{
  "num_key_value_heads": 9,
  "bias": "all",
  "parallel_block": false,
  "init": "trunc",
  "max_grad_norm": 1.0,
  "doc_mask": true
}
Each number is 128 + 32 x the weight over its row's rms, rounded and kept within 0 to 255. Layers, rows and columns count from 0. The size above them is the row's rms in percent of the matrix's.

# layer 4 MLP down (transposed), 768x192, rms 0.0507, rows 656-691, columns 96-191
size [102 118 104  92 115 109  95 110  96 104  99 102 108 107  92  95 108  94 107  94  68  99 104  97  87 114  74  91 107 100 112 101  96 103  98  85]
[[120  82 101 126 171 112 122  95 118 145 183 154 141 171  94  90 120 122  74 128 139 187 167 194 171  48  97 157 124 126  98  92 179 137 115 130  91 146  95  74 130 196 152 129 133 119 150  80  89  93 144  81 186 167 108 112 142 168 117 124 128 118  94 103 175 143 117  99 150 124 156 173 124 129 133  90 145 164 140 116 134 160 148 132 103  96 196  65 149 128 115 180 130 129 145 163]
 [ 71 137 125 162  66 141 152 101 162  63 156  87 165 118 152  69 208 125 120 112  82 123 138 164 133 104 133 170 171 139  94 127 118 115 138 139 127 147 129 103 122 165 161 175 128 132 156 107 116  86 202 150 105 120 100 151 125 116 128 103  76 106  90 130  97 167 140  92 163 145  85 191 112  70 137 158 166 108 110 165 209 108  40 156 135  76  73 167 136  92 137  80 165 139 153  77]
 [100  96 123 128 148  54 163  95 129  89 138 117  97  91  71 110 135 125 113 123 124 124  99 138 159 100 200 133 136 138 143 121 150 130 125 164 136 131 120 112 169 188 136 142 114  78 111  84 112 132 185  69  92 170 137 130 136 127 138 102 132  90 133 117 110 111 115 143 140  66 131  77  97 122  85 137 117 108 103 165 150 174 176 116 137  82 164 165 115 156 173 149 160 188 139  89]
 [145  87 124 121 112  86  99 141 123 135 163 133 151 180 145  95 153 120 119 151  83  86  90 177  80 100 132  55  96 139 132 108 133 181 167 142 104 169 126 100 104 191 113  81 109 129  98 135 183 104 143  81 173 176 103  86 194 101 140 117 150  85 143 170 168 105 128 114 134  99 119 106 103 174 129 116  55 157 113 174 160 175 121 119 174  91 123 135 139 103  81 113  64 146 142  79]
 [106 128 133  60 148 116 143 128  81 142 118 129 124 196 105 117  80 154  72 179 113 143  85 115  75 123 105  96 195 105 176 122 102  89 164 116 142 130 147 171 160 125 115 142 173 150 210  56 137 183 120  93 145 109 115 131 115 144 120 113 126 123 153 184 115 152 133  89  89 131 115 188 137 106 148 170 180 111 116 141 131  90 131 136 142 172 189 185 121 101 115 149 144  91  98 166]
 [126 158 134 161 132 113 113 119 109 176  81 154 120 116 141 134  93  92 157 112 135  99 124 133  50 128 116  68 121 154 112 119  74  30 146  90 196 131 104 153 105  93 131 172 172 109 148 161 132 161 110 142 128 157 104 142 189 162  87  75 126 162 104 123 159 133 115 138  85 138 140 139  91  92 103 121 138 179 130  96 119 103  55 140 138 140 153 139 154 150  65 133 142  46  72 117]
 [ 99  67 155 120 134 130 108 144 162 103 154 173 153 180 112 125 136  54 157 101 204 160 118 137 158 151 126 128 198  89 118 127 116 130 121 126 171 166 169 122 127 137  97 110 138 132 104 111 125 108  85 177 127 193 169 105 128  89 167 105 200  56 107 135  91  74 107 128 124 168 158 184 142 117 120  56 157 127  71 115 128 144  61 141 155  79 118 147 143 111 151 115 137 189 119  95]
 [136 126 127 125  98 137 147  88 134 184 114 157 151 108 107  64 144 125 134  80 138 160 105  81 182 116 143 196 109 141 127 116 123 141 127 138 105 120 132  77 113 138  89 148 171 108  97 146 130  75 131 133 134 147 119  69 125 145 162  95  50 108 136 160 131 159 140 112 165  68 169  54 102 166 168 122 127 160 156 140 112 186 144 140 108 125 151  88 102 149 115 117 128 152 111  91]
 [ 67 164  74  97 111  95 123 118 159 142 128 153 173  92  76  91 150 118 127 188  58 126 129 102 112 140 151 104 176 180 108 179 116 168 191 110 108 100 144 171 113 156 160 131 152 124 140  96 177 118 126 166 120 129 167  99  99  94 113 140  66 123 115 123 108 198 109  62 150 167 181  89  75 102 175 127 151 182 133 125 119 118 188 152 119 106 159 112 130 159 116 149 145 140 125 125]
 [102 130 124 107 127 129 102 125 120 162 139 128 144 144 141 213 147  59 115  80 129  86 142 151  41 150 109 168 184 138 125 143 150  92 150  60 159 122  97  68 124 164 161  75 121 118  84 206 165 150 121 182 139 153 126  64 144 146 122 170 149 154 114  94 174 150  99 154 160 174  98  90 112 208 133 123 193  91 140 202 139 122 149 105 148 133  90 181 146  67 183 153 139 137  96 144]
 [155 104 127 155 134 101 146 144 106  91 131 148  93 156 112 133 111 125 102 136 146 106 159 157 177 169 132 128  61 145 125 131 160 106  64 158  95 139 129 161  67 159 119 103 141 122 141  85 125 113  79 126 158 116  83 126 145 110 122  89 150 107 166 115 111 118  94 143 121 159 185 118 128 163 151 143  82 112 113 140 157 141 171  62 150 147 150  92 119  92 111 128 118 160  94 135]
 [118 116 134  89 129 163 149 132  92 112 123 137  84 167 100 148 100 147 107  94  92 132  78 152 114 147 111 141 101 160 151  95 100 158 129 101 127 128 143 152 198 183 126 138  74 136 170 119 205 126 165 165 219 139 129  92  81 120 121 150 159 116 131  76 211 131 111 143 169 140  95 122 114 151 127  93 125  98 156 100 134 107 134 111 173 113 133 134 176 153  94  91 147 113 112 179]
 [121 159 145 123 117 127 204 108 118  50 138 105 151 136  44 145 153 142 122 152  88 103 128 148  72  78 115 115  95 121 118 101 115 148 186  83 149 124 147 144 107  93 169 121 147  98  93 117 122  81 175 118 134  41 120 135 109  56 163 132  96 113 176 153  96 130 168 138 111 131 136 103 125 162 153 130 125 134 144 131  92 149  70 154 126  94 129  99 109 138 169 108 155  95 161 132]
 [154 101 146 141 158 145 101 127 161 156 161  67 101 132 116 120 119 141 116 145  84  86 157 132 131 136  78 115  96 125 129 106  74 141 105 162 136 118 194 156 148 111  62 125  48  89 169  87  89 132 117 111 117 154 169 118  74 130 109 126 148 125 142  61 118 183 167  55 129 113 117  52 125  81 126 163  85 118  97 194 135 179  29 170 149 154 109  95 136 143  94 136 114 133 186  93]
 [120 102 115  95 125 112 137 125 106 141 218 118 113 147 105 161 147 105 116 145 159 171 165 115 155 158 161  86 143 143 130  82 123 207 139 117 187 148 177 135 165 105 120 105 112 141  83 120 163 158 127 107  36 139 149 113 203 132 117 130 130 104  76 165 123 141 103 168 112 123  78 129  84 112 119  62 109 156  99 106 139 112  97 120 179 177 170 107 153 132  97 118 139  59 157 128]
 [185 144 123 116 160 113  86 142 151 184 132 115 114 137 119 147 122 125  91 121 144 103  60  83  94 136 114 160 160 171  85 149 117 189 110 101 136 148 125 117 132 132 111 194 157 150 103 119 126 122 194 167 150 183 102 181 150 109 142 126 150 157 123 164 180 103  81 152 153 138 204 112 134 105 124 121  44 136 136  62 125 163 171 117 157 130 135  97 102 191 178  99  76 104 114  77]
 [ 72 107 120  74 142 146 187  87 173 136  92 121 146 129 137 151  99  86 138 143 106  97 166  95 162 101 143  82 148 154 127 133  69 149 137  95 122 151 177 163 134 107 104  87 147 112  94 140  74 134  82 110 183 127 112  70 102 160 105 163  91 146 154  64 165 145  74 129  83 110 142 169 148 130 104 154 130 111 167 126 144  95  97 115 154 143 182  91 130 153  88 128 141  82  43 100]
 [125  93 185  74 135  54 113 136 199 129 121 128  85 145 123 145 125 134 134 133  81 126 188 163 127 165 115 169 119 173 186 134 140 107 175 128 103 142 155 168 131 129 133 150 132 162  78 168 137 188  99  85 166  87  94 148 126 131 136 128  74 143 161  74 102 169 148 147 108  45 115 126 143 147 117 108 153 103 122 161  96  49 100 104 112 147 139  91  70 121 156 146  95  95 124 149]
 [174 157 144 128 145 118  96 158 123 175 129 107 108 119 119 110 120 128 157 155 113 139 115  88 162  90 117 104 170 143 185 125 153 100 128  96 191 123 101 143  12 113 132 127 157 117 134 122 128 132 122  78 138 140 100 109  97 129  59  59 102 161 132 102 103 165 139 141 109  88  55 135 166 127 128 150 111 161 169 103 137 157 109 106 105  78 112 125 144 146 129 104 116 118 135 122]
 [ 87  97 124 150 123 126  94 156 186 192  91 103 156 144 137 132 113 129 164  86 109 150 136 143 120 160 149 105 150 138  73 114  55 105  87 160 108 146 132  96 149 125 167 142  98 136 134  82 188  87 123 180 146 138 175  68 124  73 166 138 148 158 109 102 148  73  78 119 175 168 124 139 111 145 145 115 135 117 120  67 192 130 129  73 119 158 130  80 110 162 151 105  92 111 155  63]
 [108 153  91 166  92 134 150  96  80 162 163 137 110 140 138 148 185 136 139 139 131 101 138 144 147 114  92 129 104  80 118  75 151  96 155 148 103 132 112 162 116 142 120 185 133 128 142 166 154  91 121 164  96 121 137  82  77 121 151 122 174 102 147 105 113 111 141 121 158  99 178 143 177 112 129 198 110 131 166 102 155 115 121 102 125  93 139 144 110 168 115  82  94 100 129 136]
 [133 155 156 130 119 144  44 141  49 119 188 125 155 137  77  95  82 178 124 131 150 153  97 126 169 148 114 187 157 119 120 111  64 150 155 100  89 153 133 123 149 105 160 139 105 129 150  77 128 101 118 120 152 156 117 135 134 150  85 108 128 124 113 120 235 115  86 108 202 102 142 132 161 112 161  89 118 152 154 128 118 133 168  79 112  94 174 172  81 160 144 129 105 105 135 140]
 [158 114 133 158  47 128 131  90 165 148 124 156  48 118 124 155  62 121  81  80 144 135 141  79 147 168 131 115 126 123 132 121 138 133 136 144 108 147 134 108 125 129  40 184  79 158 175 115 111  80 127 145 157 180 132 150  72  82  89 127  77 122  81 141 144   2 134 127 107 109 110  99 151  94 139 174 105 147 114 164 145  82 120 134  95 160 150 193 135 102  97 140 178 147 116 115]
 [132 126  99 107 197 121  86 147 149 180 147 135 149 132 137  99 116  79 135  76 140 124  84 111  94 124 128 125  81  65 100 127 111 124  90  72 114 183 173 169 107  72 201 155 161 127  97 126 109 132  82  99 107 105 165 129  93 130  90 188 146 138 114 159  64 133 128 131 151 123 128 141 117 121 138 104 151 101  95 115 172 131 146 127 151 125  91 148 116 147 105 130  87 125 134 132]
 [157 150 144 119 145 142 157 156 143 173 153 118 148  83 207  96 144  93 115 138 102 194 133 100 147 134 173 135 128 128 166 127 161 131 107 142 142 147 143 119 152 119 102 149 174 105 156 128  91 133  85  77 116 155 201 159 129 126 113 155 146 125 172  66  73 131 107 109 161 125 121 141 147 196 130 117  72 144  80 114  74 128 135 183 108  76 212  50 112  87 117  99  95 106  84 177]
 [190 203  96 111 124 161 101 123  54 123 159 162 157 123 125 142  87 130 130 125 118  87 158 129 169  98 138 136 206  20 104 161  97 130 125 117 150  91 137  97 141 102 120  91  77 138 115 192 196 123 106  95  60 145 161 187 128 127 123 117 153 172  99 115 116 124  30 174 116 130 151 143 192 104 127 149 101 140 159  84 150 115 134 139 182 113 127 132 106 134 109  87 185 150 121 138]
 [110 138 113  96  98 180 107  89 104 109  84 115 132 127 168 109  48 201 187 143  99 111 169 113 111 153 148  94 111 108 113  88  81  95 100 135 101 152 133 150 125 101 104 112 149 156  89 165  95 132 159 122  99 113 152 102 116 127 133 116 137 110  94 141  74 171 180 162 166 119  77 141 141 151 109 139 141 167 148 132 134 120 159 118 202 120 128 162 152 133  91 134 135 115 203 130]
 [116 123 102 139 111 139 119 171 134 111 104 115 120 174 191 136 166 147 126  69 174 128 111 137 121 183 147 132 173 108  98 117 140 164  38  93 105 126 162  96 126 105 102 208 100 106  91  67 132 153 129 174  52 163 144 121 107 153 104 106 176  80 122 157 158 115 137  67 136 147  94  74 141  94 122  96 193 133 132  95 109 133 151 141  73 141 149  92 108 135  80 132 140 161  76  51]
 [147 143 155 123 110 155  97 146  76  99 113 121  81 108 138 110 119  87 153 103 146 151  97 126  87 105 147 158 113  99  82 179  56  94  91 126 112 134 138 107 118 137 179 105 108 122 123 109 213 146 117 101 123  90 160 135 120 162 124 177 166 169 151 116 179 103  71  97 136 152 140  45 153 141  77 115 133 143 140 127 168 122 159 113 139 143 117 135 101 168 106 139 150  95 147  93]
 [156 153 201  93 154 162 113 102 146 142  99 128  90  87 175 172 169 107 156 156 122 114 112 181 165 184  95  88 174 183 120 114 162 106 173 120  53 128 148 117 172 102 135  96 116 126 139 128 124  77 137 140  71 166 156  99 146 110 142 119 107 103 150 149  89  93 142 145 126 108  94 151 128  85 171  94 168 166 130 110 157  55 126 108 181 114 126  94 140 103 160 150  93 150 131 177]
 [173 105 185  99 128 102 125  94  95 118 123 125 131 200 128  78 118 194  84  87 122 148  95 125 125 127 149 182  86 156 117 146  84 141 142 109  83 131 132 103 186  87 158 146  47 110 128 124 163 179 130  73 112 170 167 128 210 118 155 125 182  92 172  82 185 117 102 100 102 192  98 159 132 130 139 172 182  66 106 128 130  94 158 178 151 154 143 122 113 156 133  77  58 147 121 107]
 [129 120  86 183 173 162 131 133  65 106 162 123 127 132 114 145 165 124 165 126  70 146  97 132 232 146 118 154 106 117 109 110 143 136 156 138 117 122 129  88  82  95 160 134 168 157 100 122 109 166 120 130 131 128 114 109 140 121  98 233 142  60  99 121 155 116 124  81 142 193 122 168 126 148 142 117 156 100  94 158 109  55  68 162  78 126 140  89 137 166 169 157 148 110 151 185]
 [131 110 127 117 128 122 113 118 136 156 175  65 138 100 143 114 134 157  90 139 147 132 109  97 118 125 132 110  97 165 114 120 184 150 163 181 117 129  99  51 118 159  98  66 141 151 175 108 169 155 154 106 139 132 126 165  98 145 155 135  90 197 105  57  76  98 123 130 126 159 176 131 119 184  96 154 132 137 167  94 173  95 112 124 106 141 120 166 104 134  93 128 108 131 110 141]
 [119 133  61 157 132 143 175 142  64 150 100 142 157 117 164 157  73 166 106 153 159 147 111 138 155 180 129 145 128 130 119 124  69 134 127 156  93 172 100  76 144 115 142 130 129 178 140  91  69  89 125 155 107 168 100  70  81 124  95 115 130 155 161 125 152  96 128  94 174 162 107 138 236 115 124 171 133 128 139 121  99 108 147 108 115 120 167 163 100 124 127  94 111 120 146 100]
 [130 167  99 129 134 111  40 143  95 203  96  53 120 158 165  98 142  74 125 113 143 155 119 119 137 102 124 126 112 151  89 152 128 143 147  76  91 181 139 108 174 107  69  99 178 210 113 150  98 144 145 119 145  75 156  79  82 119 118  60 130 162 145 109 156 157 112 122 100 157 178  94 109  92 141 149  91 118 120 110 123 106 105 188 149  96 124  85 107 125 168 104 142 130  96 111]
 [131 151 167 112 121 180 138  57  71 119  94 153 160  87 146 123 171 104 154 125 136  98 138 132 143 119 139 186 142 139 115  75 137  78 102 183 167  93 169 117  94  84  95 157 164 140 151 131 133 185 148  71 104  99 114 181 153 147 106 162 125  99 106 144  81 149 127 122 128 138 100 108 176  73 171 134  98 135  85 153 150 102  65 105 176 119 106 121 135 131  56 161 112 166 192 183]]
# layer 4 MLP up, 768x192, rms 0.0883, rows 657-692, columns 96-191
size [113 102  97 108 108  83 108 105  99  94 103 106 107 102  97 104  94 114  91  70  96  99 101  84 110  84  93  99 106 101  99  98 104  99  87  96]
[[ 99 158 104  30 130 192 138 103 112 185 145 140 151 136 135 120  71 123 117 129 116 151 107  93  69 111 121 176 142 126 131 156 150 152 134  95 131 128  85 108 123 176  93 111 130 143 178 161 111 146 116 107 108 114  76  68 161  88 118 108 170 132 136 170 139 101 166  94 166 125  62 150  81 157 101 152 156  84  64 114 118  75 157 148  68 101 113 213 133 135 144 192 188 117 119 100]
 [158 179  95 104 105 158 165 134 151 103  94 142 116 123 115  93  93 170 162 146 101 191 186 116  84 173 173 141 117  47 168 112 150  95 166 146 156 124 157 161 146 124 175 115 132 111  92  83 183  73  91 128 148 159 129 123 125 157 188 155  94 134 148 140  95 138 181 145  97 149 123 167  90 162  89 107 158 176 123 135 155 152 151  86 157 155 153 160 119  72 125 100 139  76  80 153]
 [ 85 174 157 137 113 134 145 177  91 179  69 135 151 149 168 173 160 157 101 117 129 102 109 122 161 145 133 130 168 133  98 147  85 197 139 203 115 152  95 197  74 164  71 140  83 133 102 150  67  76 142 128 109  49  84 157 119 105 126  95 102  89 163  64  64 118 141 117 177  93  95 170 171 105  88  79 167  96  86 184 141 195 138  74  94  81 105 153 141 120 101 153 121 140 105 135]
 [112 123 109 175 124 166 138 104 132 192 129 116 207 135 109 129 126 171 103 142 106 127 159  90 147 107 127 126  32 139  95 128 159 100  80 111 110  74 170 113  61 133 147 194 136  61 160 188 175 110 141 133 134 133  92 131 153 131  91 155 121 178  82 131 184  86 108 125  85 120 118 133 162 160 169 138 162 101 134 108 134 151 124  81 136  87 141 131 140 111 118 139 104 123  95  85]
 [ 69  97 141  75 207 150 171 182 168 114 132 120 172  94 110 114 158 170 139 129 135 197 113  98 136 149 194 123 174 123 119 117 170 125 100 116  35 109 205 106 101 151 134 149 161  93 104  91 101 108 164 144 105 144  56 116 173  89 180 173 168 109 157 119 104 107 114 135 102 184 100 133  80 117 157 129  71 143  78 123 125 132 134 175 102 191  76 158 163 148 190 146 145 189 168 148]
 [106 156 159 122 143 158 118 153 112 140 123 131 154 180 160  89 165 165 125 118 144 140 151 146 109 149 100 138  86  96 166 186 106 128 112 110 152  96 122 147 106 135  76 156 184 136 145 144 122 154 140 105 206 132  78 127 116 126 184 181 136 110 174 170 114  97 112 121 186 104 103 133  84 170 143 112 110 125 100 170 105 141 191  99 120 128 150 191 100 106 152 122  95 133 110 168]
 [ 84 162 150 104 128 153 151 133 150 141 172  89 110  92 127 150 134 120  96 105 125 112 139 173 100  89 135 174  74 121 145  91 157 107 126 161 126 122 116 153 126  95 136 134 153 169  99  64 104 132  93  70  98  98 137 189 159 103 148 139 126 137 149 153 126 107 120 170  89 148  95 205  98 107 122 155 129 130  70 113 111 138 112 118 156 144 161  82 187 102  76 175  86 130 128 180]
 [130 149 120 147 146 123 154  94 123 133 121 130  69  48 179 132 138 150 102  96 144 158 140 166 149 146  85 128 112 184 178  86  58  86 127 122 149  53 198 154  93 140 183 126 134 172 112 149 145 124  76  57 148  85 131  98 124 118 123 122 151 162  86 170 127 149 153 144 100 133 199 165 190 135  70 153 197  81 179 172 147 149 146 121 177  76 159 121 140 173 114 103 173 122 108 121]
 [150 186 142  94 155 128 116 103 127 188 110 128 111 133 164 168 181 123 184  98 106 156 152  69  85 121 117 134 122 146 107 165 108 132  98  67 154 151 112 120 138  77  70  98  92  87 135 115 122 100 124  84 111 146 152 111 164 136 118 121  99  97 194 150 190 156 117 164 158  70 125 101  65 139 148 116  77  94 191  97  79  67 161 110 177 165 117  75 134 121 142 127 108 144 103  71]
 [125  95 114  91 130 106 149  88 114 154  89  91 115 180 103 135 122 157  80 119 141 116 145 170 171 120 146  92 113 141 133 181 145 220  84 156 167 154 145  96 104 175 132 162 122 140 149 181 127 169  97 144 113 132 165 152 197 143  73 151 174 115 135  97 157 131 162 130 106  90 152  65 132 177 125  72 104  48 119 159 131 115 138 100 115 154 107 155 106 156 196 148 123 101 141  93]
 [130  75 110 127 128 153 128  89 133  82 137 124 137  98 144 162  93 191 121 136 112 141 120 164 136 118 153 108 138 142  79 113  94 133 110 127  57 193 106  99 118 169 113 161 155 136 137 106 167 129 217 129 192  57 114 126 135  91 152 153 144 149 152 119 101 120  68 121  89 147 105 128 105 102 110 136 114 138 127 127 158  98 141  94 164 104 156 103 159 106 156 176 104  93  95  92]
 [131 107  68 174 184 167 118 148 141 168 120 132 117 169 116 184  84 112 125 125 158 135 127 168 156 149  92 157 123  56 183  96 173 134 158 102 121  84  93 116 123 116 146 142  91 105 107  78 154  91 115 111 108 106  85 177 160 162 173 131 131  70 101 169  47 157 166  91 105 103  84 117 147  88 137 145 142 137 136  82 114 100 105 127 147 139  83  80 134 134  93 114 140  82 122 145]
 [114 191 170 104 208 149  58 172 184 131 191  77 145 126 121  90 106 125 135 120 108 111  99 146 106 163 135 143 154  96 140 132 121 170 141 194 132 119 136  97  94  98 140  90 104 116 104 125 172 105 113 154 110 134 162 138 218 121 122 119  89  76 106 146 148 130 151  99 208 169 116 115 175 112 162 145 108 156  99  91 189  98 177  96 144 118 158 108  89  77 128 140 128 101  82 114]
 [ 45 107  99 171 183 179 171 166  93 126 132 147 110 174  90  74  77 119  75 109 162 128 132 172 124 124  79 120 110  58 128 151  88  79 104 121 138 121 138 176 126 167  71 129 120 139 103 185  84 144 156 145 110 100 158 162  68  88 114 138 138 124  88 152  85 115 145 100 116 127 117  72 142 119 104  98 118 128 125 149 186  87 167 118 161  66 132 180 186 126 144 118 115  73 153 103]
 [ 87 151 133 121 121 116 134 113 122 112 134  80  53 113 155 137 150 138 135  90 116 172  75  92 105 105 123 137  96 126 116 166 175 157 173  79 119 116  85 144 124  96 129 132 101 164 149 153  93 144  81  78 104  70 186 135 120 133 113  76 126  92 144 142 132 211 162 155 121  75  95 161 115  93 134 144 180 110 123 101 118 165 120  61 110 126  82 176 163 103 128 164 133 142 154 133]
 [114 146 171 145 132 141  98 109 111 104 119  68 138 184  71  74  90 109 153 106 102 144 139 115  88 143  89 129 184 168 141 105  89 130 145 146 132 110  69 163 138  97 105 148 193  93 117  57 120 155 121 147 135 164 139 109 145 128 185 124 180 162  95 130 188 148 131 124  88 168 118  96 157 127 103 126 125 118 166 101  89 163 169  97 103 124  90 204 174 157 121 105 133  87  81 118]
 [209 167  99 109 106 193 182  90 134 104  76  76 125  99  86 125  80  90 101 159 197 105  73 139 103 144 105 101 100  67 155 119  69 125 106 118 142 133 101  96 100 165 110 118 112 145 127 162 189 143  92 152 100 163 144 117 100 111 139 169 161 119 126 100  84 153 159 129 126 134 142 114 133 122 131 114  59 151 102 134 151 134 138 151 123 187 124 115 133  95 119 134 178 150  73 117]
 [139 131  79 105 127  83  89  91 139 145 172 122 161 105 117 100  97  82 110 121 135  71 103 127 153 118 148 179 101 122 148 163  56 128 149  91 115 189 158 137 118  83 170 107 161 141  82 138 146 161  95 167 144 100 132 124 156 138 141 128 140 165 105  88 133 166 157  86 179 194 164  69 157 149 105  90 162 144 132 150 171 154 161 133  91 143  73  96 104 108  95 169 119 128 142  90]
 [169 160 181  70 125 175 141 191  64  77 194  93 107 108 156 186  97 140 140 112  92 126  78 104 105 145 127 171 112 126 117 198 127 168  95 122 105 107 168 164 131 148 127  74 151 146 134 130  77 162  82 119 118 152 115 136 189 141  97 131 142 168 162 122 159 163 117 113 115 140 142 129 101 122 125 121 114 102 177  89 148 108 149 124 133 159 108  99 161 124 130 138 144  90 150  94]
 [107 114 139 100 166 163 131 124 122  69  93  97 164  61 128 148  95 189 123 125  79 142 183  89  95 149 184 127 104 116 108 146 154 133 107 102 108 142 155 116 189 164 146 126 161 152 105 144 112 167  77 130 162 169 166 132 186  90 134 147 112 122 163 117 172 130 135 107 102 159  93 155  80 152  80 104 144 129  72 165 113 162 206 115 151 118  73 137 142 100 150 167 120  98 132 108]
 [ 89 128 172  85 125 118 103 147 126  98 117  94 141  98 116  96  81 145 192  85 106 129 149  98 125 129 147 148  86  95 193 161 152  78 138 111 206 157 107 114 104 122  80 164 152 199 153 137 137 167 147 122 112 125 123 127 117 111 170 164  73 155 188 107 117 169 131 133 101 122 119 158 117 141 112 133 118 146 114 122 189 125 172 120  90 153 102 150 152 115 101 144 122 154  90 137]
 [ 82 178 163  79 156 153 136 147 118  78  96 123 106  94  91 100 145 181 119 132 173 156 125 171 102 163 157 122 136 124 183  92  86 163 209 139  84 139 109 171 148 133 185 133 152 110 141 167 106 128 110  98 188 156 132 114 156 118 108  99  89 143 187 146 152 106 118 112 132 128 147 170  97 106 128 133 204 182 141 146 125 128  72 123 142  82 156 118 199 139 145 122 148 107 140 171]
 [135 220 151 123 129 121 166 166 115 150 163  82 116 151 130  77 120 131  94  92  94 196 165 131 139 129 147  83 186  72  73 104  56  85  84 108 126 110 201 114 101 128  92 112 179  66 128 143 167 163 112 136  97 119 150 123 181 128 192  78 165 135 102 131 128  96 135 146 115 132 122 125 108 124 110 125 105 171 120 107 165 154  77 122 117 128 144 150 137 133 158 164  84 130 108 144]
 [126 114  97 102 168 166 122  94  74 106 165 182 102 152 128 139 120 137 162 107 204 105 114 133 156 132  72 112 121  66 133 155 104 139 157 112 153 163 203 153 125 115 123 145  71 172 168 116  88 156 111 152 165 117 148 148 169 170  69  89 101 112 132  76 179  59 158 103 142 139 135 132 143 179 128 162 145 117 127  79  77 164 227 143 163 151 145 151 134 178 177 157 125 106 129  79]
 [104 105 183 164 140 138 111 155  86 192 131  73  89 166 107 137 112 105 146 154 101  98 127  94 124  43  96 119 156 115 178  93 124  92 157 119 105  96 145 150 134 141  73 112 155  86 153  97 127 131 135 141 123 164 132 110 206  62 113 147 130 143 149 110 183 153 159  64 142 190 121 121  89 132  84 154 134 133 104 121 174  92 109 120 168 109 162 106 103 143 185 148 102 107 182 126]
 [143 221 134 103 164 141 185  85 157  55 143 100 148 105  90 128 118 132 140 160 137  80 148 158 154 127  85  95 103 147 128 133 131 144 131 158 190 135 123 169 120 166 160 141 115 135 114 144  74 168 135 153 175 137 116 131 131 122 203  95  57 116 161 182 141 115 156 125 132 115  89 113 156  67 120 115  70 159 142 153 137  89  68 100 176 142  89 102 141 148 142 131  61 121  68 121]
 [ 68 136 165 135  87  92 144 183 121  41 109 150 152  92 115 117 177 131 152 122  84 117 141  88  63  73 113 126  85 121 133 101 130  97  89 152 153 113 107 217 129  67 137 100 138 164 120 117 127 114 140 160  89  77 136 100  97  71 155 154 110 105 199  80  79 148 147  44  87 154 100 113 105 136 157 130 151  99 127 192 131 152 111 197 151 148 133 136 102 142 128 101 105 126 150 214]
 [173 198 121 149 127  79 111 136  66 161 136 150  92 192 158 104  88 147 117 127 156 178 145  93 106 121 120 115  73 170 135 176 111  88 123  73 142  79 225 168  95 119 139 134 118 180 130 185 136 136 164  78 160 146 100 117 108 128 122  84 150  71 147 153  92 103  91 156 124 106 132  88 111 132 133 165  72 153 139 142 126 107 110 100 155 153 117 147 146  77 110 111 153 124 130  92]
 [188 108 157 148 122 171 165 186  77  81 118 142 165  98 143 147 101  84  94  84 106 157 123 192 151 139 111 171 103 121  98 107 143 194 185 175 100 111 127 130 134 113 169  69 194 130  96 147 139 136 108  46  98 118  94 144 104 164 134  48 132 129 117 110 104 173 161 106 118 174 133 152 115 106  99 129 142  85 107 133  85 121 124  75 155  88 152 128 104  92 163 103 122  46 116 190]
 [135 146 112 127 108 190 138 111 172  95 148 154 100  78  98 175  74 117 188 191 184 167  89 183 123 145 115 129 117 112 106 130 130 135 126 137  77 163 116 132 140  92 118  82 116 105  58 178 137  99  94 140 129 168 140 159 114 106 191  85 170 157 108 121 122 181 150 122 119 143 126 142 138 137 133 136  89 158 108 147  79 168 145 141 106 162 126 152 104  85 155  77 162 163 124  93]
 [ 91 156 119  86 168 117 205 127 196 106 177 145 111 127 138 134 134  95 113 134 125 167  94 118 121 150 154  66 170 140 140 190  97 115  43 165 144 124 123 140 156 102 109 120 127 182 118 133 116 153 125 199 132 181 160  67 122  98 128 138 135  62 108  98  75 112 193 150 123 145 122 162 202 156 106  81 120 190 144 111 105 142  63  94 108 128  84 173 102 161 189 126 126 101  64 155]
 [145 149 147 161 146 157 139 123 121  99 103 149 143 157  65  64 148  84 121 111  60 129 156  83 156 108 170 195 120 136 126 184 131 193 158  75  91 152 108 148 103  70  85  86 121  91  91 107 130 146 161 121 143 118 153 125 138 165 147 142  64 164  61 101  86 129 103 139 170 156 101  98 136 145  93 114  81 137  92 114 130  87 142 129  54 174 129 134 120  87 171 145 194 113 109 124]
 [173  79 139 105 155  74 179 110 145  69  93  80 121 144 104  80 125 135 141 104 192 162 114 105  87 111 175 131 144  81 187  89 138 166 124 200 144 149 122 181 108 120 115 120 198 149 175 148 109 105 146 109  99  86  85 179 100  66 162 159 103  99 174 133 139 164 154 100  67  87 135  52 148 140 161  87 100 106  67 179 155 105 106 129 124 162 139 115  98 117 121 110  79 112 138 100]
 [142 135  58 116  93 153 137 123 127 150 112  97 124 154 140 205 156 113 161 190 124 171 170 114 129 169 110 163 123 148 141 163 105  91 116 146 139 123 194 174 108  87 190 184 126 140  91 147 106 118 124  79 183 124 125 166 125  25  90 145 105 127 157 118  79  87 174 130 149 151 111 127 128 115 166 163 158 148 143 137 123  70  83 180 123 149 120 100 180 125 103 111 119 158 123 133]
 [ 99 144  97 117 129 106 176 106 117 146 142  86 160 123 160 122 144 193  83 119 123 164 167  82 174 129 140 185 116 200  92 132 110 183 153 140  80 139 151  84 125 184  98 106 144 182 161 158 101  84 161 118 153 171 135 166 108 169 171 116 122 146 117  83 131 107 166 117  94 146 137 137 188 136 164 157  56 148 114 116  89  72 146 103 100  84 111 143 113 139 172 165 137 164  90  69]
 [ 89 149 127 136 121  97 170 103 122 154  67 122 126 148 126 121 178 119 184  84 127 185 110 145 136  98 148 132 111 176  92 146 162 184 122 123 164 185 120 146  95 102  99 140 104 149 157 117  88 116 208  92 135 164 177 117 168 170 101 150 113 111 107 126 184 141 133 139 175  44 103 119 123  72 160  91 110 114 113 135 133 150 120 161 191 149 179 110 151 104 142 141  96 128  81 148]]